Weights of a small GPT-style language model, trained from scratch on English Wikipedia: 0.847M parameters.
Each number is 50 + 10 x the weight over its row's rms, rounded and kept within 0 to 99. Layers, rows and columns count from 0. The size before them is the row's rms in percent of the matrix's.

# layer 11 MLP down (transposed), 256x64, rms 0.26, rows 233-255, columns 0-63
120:49 46 52 32 49 62 24 33 44 39 43 21 27 50 56 53 52 44 49 51 56 39 42 48 45 59 53 43 37 58 61 33 41 45 46 54 41 43 43 53 49 32 60 47 64 51 52 46 37 69 55 41 59 37 37 54 50 45 48 55 47 42 49 45
104:57 43 68 54 53 50 45 45 39 35 52 56 51 51 44 59 42 65 44 67 40 38 36 74 49 43 48 61 40 47 55 49 47 42 47 46 42 39 65 36 45 71 59 65 38 58 67 43 64 40 60 57 45 51 59 53 39 54 62 53 48 64 48 68
091:49 38 54 73 64 43 54 52 48 74 42 52 56 55 54 54 54 65 56 45 60 36 53 45 49 21 66 39 47 54 51 54 55 57 51 54 45 66 54 65 55 47 55 37 73 36 52 50 58 68 74 43 53 58 53 52 47 45 47 52 51 48 53 61
083:51 52 60 45 63 58 42 39 44 59 44 59 47 44 61 58 49 25 41 59 62 47 42 58 38 51 54 41 43 31 65 51 60 50 28 48 64 52 41 51 38 60 46 35 63 47 54 51 41 43 47 49 41 48 49 44 47 61 48 42 79 45 61 27
097:50 40 37 54 58 59 53 55 40 69 56 42 56 55 42 33 37 49 63 59 51 42 54 40 55 50 62 52 61 57 46 42 43 49 56 53 56 38 57 64 32 54 36 73 42 54 41 53 49 49 34 73 45 71 62 50 52 66 42 69 51 44 38 53
095:68 61 54 28 49 45 47 42 62 45 21 47 44 57 39 54 38 38 53 40 51 44 20 41 57 46 30 55 59 37 52 47 29 51 48 42 49 59 48 41 50 55 44 40 41 60 43 47 40 60 42 51 61 50 54 44 53 55 61 41 48 37 42 49
096:54 50 53 29 57 55 55 26 61 51 60 62 42 47 58 36 44 46 53 60 51 31 64 28 64 62 46 51 40 45 48 46 57 51 45 43 56 76 50 50 55 46 64 66 39 57 37 50 41 46 52 50 45 37 55 31 36 53 48 50 47 62 64 54
097:48 42 64 40 40 57 45 49 44 48 55 32 54 60 49 45 61 46 36 62 49 52 49 57 59 45 74 42 47 62 39 57 51 42 46 49 78 42 66 51 55 49 48 54 60 43 60 42 49 31 45 28 47 53 30 42 38 43 53 48 34 32 47 58
113:45 51 57 41 70 40 63 63 54 55 62 32 48 57 51 49 60 69 52 45 42 52 55 64 40 36 54 51 29 36 47 50 56 51 40 51 47 47 59 62 58 57 51 48 70 41 64 50 64 54 49 40 53 36 45 50 56 49 40 80 63 49 62 48
085:59 41 46 62 30 49 46 45 56 54 52 33 53 50 47 59 50 58 48 56 52 36 48 29 44 40 52 58 43 46 57 51 65 64 50 54 41 52 81 39 52 61 49 37 30 41 47 45 45 63 62 71 53 46 54 34 55 48 43 51 56 50 26 53
140:53 44 33 52 54 49 42 48 55 47 56 52 46 60 39 32 53 54 49 50 62 46 55 57 75 59 44 38 47 59 53 60 54 65 53 44 49 45 45 36 39 34 38 55 37 52 65 41 52 31 87 43 66 43 47 49 61 51 55 46 57 48 52 57
099:54 50 43 52 62 63 63 61 48 60 43 54 59 57 50 53 35 52 73 67 52 51 39 48 49 52 59 51 57 44 57 45 41 41 29 30 35 54 54 71 39 47 40 54 54 55 46 53 51 56 58 44 63 48 46 65 58 75 54 59 54 46 26 55
116:63 46 60 38 61 33 52 52 72 52 52 31 82 44 39 58 58 56 46 56 45 51 51 49 49 38 55 61 55 46 33 48 50 49 64 41 61 32 56 47 55 50 54 32 54 47 38 55 50 56 63 41 54 44 44 61 50 66 62 62 63 43 43 54
091:37 47 47 43 73 60 50 41 46 69 51 50 70 56 58 51 52 55 34 50 42 45 58 44 41 55 38 44 35 36 40 41 59 60 37 51 48 50 43 48 70 54 52 70 47 54 53 52 64 53 57 51 63 66 61 54 48 62 51 36 68 37 43 33
076:45 37 52 40 67 75 32 67 53 41 52 37 45 53 50 39 40 52 56 54 57 51 51 64 66 59 52 60 54 58 38 50 59 45 44 58 64 59 65 58 60 37 48 51 45 40 46 53 46 50 64 51 52 58 42 46 75 60 40 36 69 41 57 52
107:42 55 46 56 45 54 50 40 41 33 55 60 47 49 54 44 57 56 34 57 48 62 25 52 45 66 44 49 46 62 33 39 36 44 43 52 52 49 52 48 52 55 19 44 51 71 52 40 43 58 41 51 41 51 50 29 57 47 55 42 70 62 46 39
112:54 63 37 53 52 48 62 33 54 38 45 55 36 60 47 54 73 46 40 59 65 50 50 40 56 51 44 53 64 51 49 57 48 39 68 60 58 32 52 17 53 51 43 50 47 63 43 37 47 48 41 51 52 54 33 49 69 44 54 37 57 58 43 53
092:45 68 60 60 58 53 48 46 45 47 46 58 49 46 49 52 49 51 50 31 57 52 46 43 30 45 37 51 63 47 50 62 63 61 54 61 55 63 39 42 62 45 54 46 30 23 43 32 52 46 39 60 49 27 51 37 47 70 58 49 54 56 39 63
082:38 47 52 49 58 71 64 49 58 40 85 49 56 44 59 67 44 55 50 52 43 45 59 60 34 44 43 59 39 47 37 53 51 43 52 57 56 50 41 50 56 71 55 44 66 48 57 40 48 51 61 41 43 63 41 68 43 63 54 54 62 45 40 40
109:47 30 60 31 36 42 57 74 42 47 78 58 50 49 42 55 43 47 42 47 60 44 38 68 39 38 44 57 60 49 55 64 39 44 53 66 43 33 48 49 55 47 55 53 48 51 57 39 41 33 55 68 51 56 38 46 51 52 59 41 54 39 49 53
113:42 70 38 57 67 31 55 50 51 44 60 59 46 51 29 53 60 40 54 33 45 35 52 47 62 42 41 52 45 48 59 60 48 56 66 47 56 62 25 57 56 45 49 40 37 61 34 43 56 40 48 34 34 56 59 61 42 59 59 52 44 54 44 43
105:31 60 63 44 40 57 65 43 70 40 61 49 35 49 55 43 63 46 37 49 42 40 42 33 53 53 42 49 55 48 53 57 55 56 43 57 60 48 51 32 41 65 40 54 56 46 56 44 52 69 38 43 54 39 31 55 45 27 53 51 46 68 66 52
097:52 63 46 57 44 46 53 67 31 54 58 50 35 51 65 52 29 50 50 64 37 52 61 36 56 43 74 39 49 47 53 51 56 56 54 49 33 44 60 59 48 49 61 56 78 51 51 54 48 45 36 66 58 43 51 39 43 56 34 38 57 39 44 53
# layer 11 MLP up, 256x64, rms 0.184, rows 234-255, columns 0-63
104:53 55 50 56 57 59 57 72 47 31 42 51 56 44 38 54 49 50 49 44 49 44 72 34 51 65 54 56 48 61 57 45 59 59 55 50 28 35 48 58 45 43 44 49 59 42 47 60 55 61 49 60 47 46 44 78 49 30 54 55 57 42 25 47
098:44 39 61 33 40 80 49 63 59 49 68 57 55 43 50 37 38 41 53 68 41 61 47 42 45 61 51 52 43 56 51 34 47 58 48 55 53 49 46 41 69 54 54 58 35 66 56 51 43 36 43 66 45 36 51 56 52 58 56 48 44 67 65 45
091:55 57 39 41 67 55 51 54 45 49 58 49 49 51 52 41 37 49 43 42 57 63 68 60 58 45 57 48 65 64 54 49 58 49 38 51 58 44 45 61 51 33 49 58 61 53 75 61 49 31 43 55 50 48 29 34 50 27 51 48 54 69 68 46
107:41 46 50 53 42 45 50 66 53 54 52 48 61 69 44 50 81 41 32 42 42 50 67 33 39 51 54 57 48 39 50 30 53 41 55 61 48 63 45 53 48 61 45 70 46 68 56 52 35 55 50 41 53 56 50 52 57 35 72 44 51 54 42 52
092:54 42 60 47 46 47 51 64 30 58 68 50 68 37 49 51 59 49 56 54 43 51 41 41 39 43 60 52 52 59 52 49 71 45 42 56 33 50 54 50 67 26 65 53 46 44 55 39 28 44 46 46 65 63 43 37 43 52 46 53 68 53 49 33
111:44 43 53 30 56 33 51 54 55 48 63 66 48 29 40 51 59 50 39 43 40 53 49 35 29 48 66 39 40 55 40 46 74 54 53 50 60 51 48 66 57 56 54 46 43 77 53 47 53 60 52 45 36 33 56 66 52 42 52 54 54 48 44 53
102:47 53 39 62 42 47 52 52 55 58 50 63 42 40 45 59 36 57 57 49 30 43 36 44 26 54 33 66 55 39 60 36 46 42 54 61 48 59 41 30 40 39 61 66 47 55 50 47 33 55 48 55 62 58 67 46 54 52 40 52 47 43 31 43
105:56 43 46 44 43 48 39 69 69 31 60 55 55 48 43 49 76 34 71 45 52 38 47 61 50 47 49 55 45 57 58 43 61 48 43 54 66 66 53 51 40 59 60 46 54 51 29 63 42 40 58 49 48 65 69 49 53 44 57 32 45 46 52 46
097:50 39 52 39 39 54 52 53 48 40 59 56 51 43 53 44 59 54 48 41 43 61 61 54 40 80 51 57 48 52 50 48 47 53 59 78 45 41 43 55 57 35 47 69 76 47 57 42 69 42 60 47 46 49 51 65 50 40 71 49 38 52 43 41
096:53 67 56 50 51 32 49 59 50 53 50 58 59 41 43 58 50 44 58 45 40 61 52 53 45 39 67 58 48 63 51 58 47 47 48 51 40 54 48 64 38 46 55 53 30 67 55 44 68 76 18 70 39 55 45 56 54 48 47 47 61 60 46 49
101:52 59 73 38 40 66 58 58 55 53 46 38 40 53 41 39 58 57 58 66 31 60 54 46 57 54 39 64 37 68 57 54 63 59 59 62 45 48 30 65 60 60 56 39 53 52 52 55 46 49 61 38 53 38 64 44 41 46 66 38 43 49 48 44
104:52 42 43 51 49 30 42 54 70 44 61 66 42 55 65 43 38 56 61 46 46 55 43 35 34 52 60 48 71 51 34 60 38 51 65 66 54 54 46 58 42 51 42 65 40 57 53 48 53 51 48 54 53 75 49 34 65 34 57 56 48 41 50 49
095:56 59 41 58 50 57 37 62 47 63 34 56 48 46 42 45 49 42 41 48 41 62 65 65 38 55 35 62 61 63 49 61 56 54 52 44 58 30 43 30 42 49 51 62 36 43 40 45 52 63 51 41 31 37 40 54 32 61 41 56 54 45 61 65
092:68 45 57 51 44 43 49 36 55 65 50 61 48 49 54 72 66 40 36 45 52 54 60 45 33 61 51 43 37 42 50 48 40 56 68 42 46 36 49 45 45 50 33 44 71 64 60 61 61 33 50 53 54 41 56 56 47 36 41 56 41 55 42 31
101:46 47 50 54 56 55 45 57 47 48 60 49 48 56 32 56 52 53 70 60 49 61 54 61 49 24 58 54 29 49 53 51 51 57 55 60 60 31 44 54 55 40 64 47 63 70 45 54 54 32 37 65 59 52 54 53 40 45 52 30 65 36 54 67
117:42 44 43 76 34 56 70 70 62 40 47 67 44 36 56 53 52 61 59 35 41 51 58 59 52 40 51 68 37 37 38 60 51 54 54 56 43 57 32 60 44 56 50 58 46 35 41 46 48 61 38 41 44 40 48 52 56 33 53 49 46 52 48 42
100:60 47 38 40 41 48 25 53 41 43 56 49 50 38 59 67 47 64 54 53 52 57 43 50 39 51 37 51 53 54 46 40 49 54 42 53 64 58 40 48 50 55 66 43 28 49 58 71 34 54 44 61 50 52 55 34 36 51 35 76 56 63 60 43
090:66 53 42 58 54 43 41 62 53 51 21 56 42 53 48 37 39 57 37 43 43 52 51 58 56 64 54 42 45 44 54 55 54 46 59 44 60 63 60 52 39 43 40 47 38 62 50 61 42 47 54 39 47 18 41 28 65 51 39 59 41 59 44 55
100:38 64 43 49 60 48 53 56 75 57 36 41 45 63 45 41 47 48 54 37 41 46 60 64 51 25 45 46 42 54 49 45 64 51 62 31 59 58 57 51 55 45 63 48 50 77 44 39 38 43 53 46 58 57 52 46 45 29 58 61 48 53 64 43
107:47 45 50 45 33 45 37 56 54 35 51 48 46 51 72 46 53 45 16 54 71 64 48 58 56 63 68 47 49 29 40 58 48 44 61 43 45 57 55 46 52 56 55 64 34 44 39 42 52 49 49 48 40 47 57 43 58 29 64 59 50 54 48 53
104:44 64 52 53 49 41 58 46 54 65 55 43 49 65 54 39 44 39 57 37 36 75 57 43 51 27 53 59 37 46 57 46 41 56 61 48 44 41 52 66 58 50 53 53 49 40 51 53 36 54 30 54 58 44 70 55 48 51 36 42 49 61 79 59
090:61 59 60 52 47 45 56 52 63 35 39 61 43 37 52 68 48 43 58 42 49 41 62 63 52 41 48 48 42 63 37 47 46 41 44 64 58 35 50 67 43 44 41 55 27 54 32 55 62 52 42 60 69 67 64 55 58 32 46 59 46 43 45 47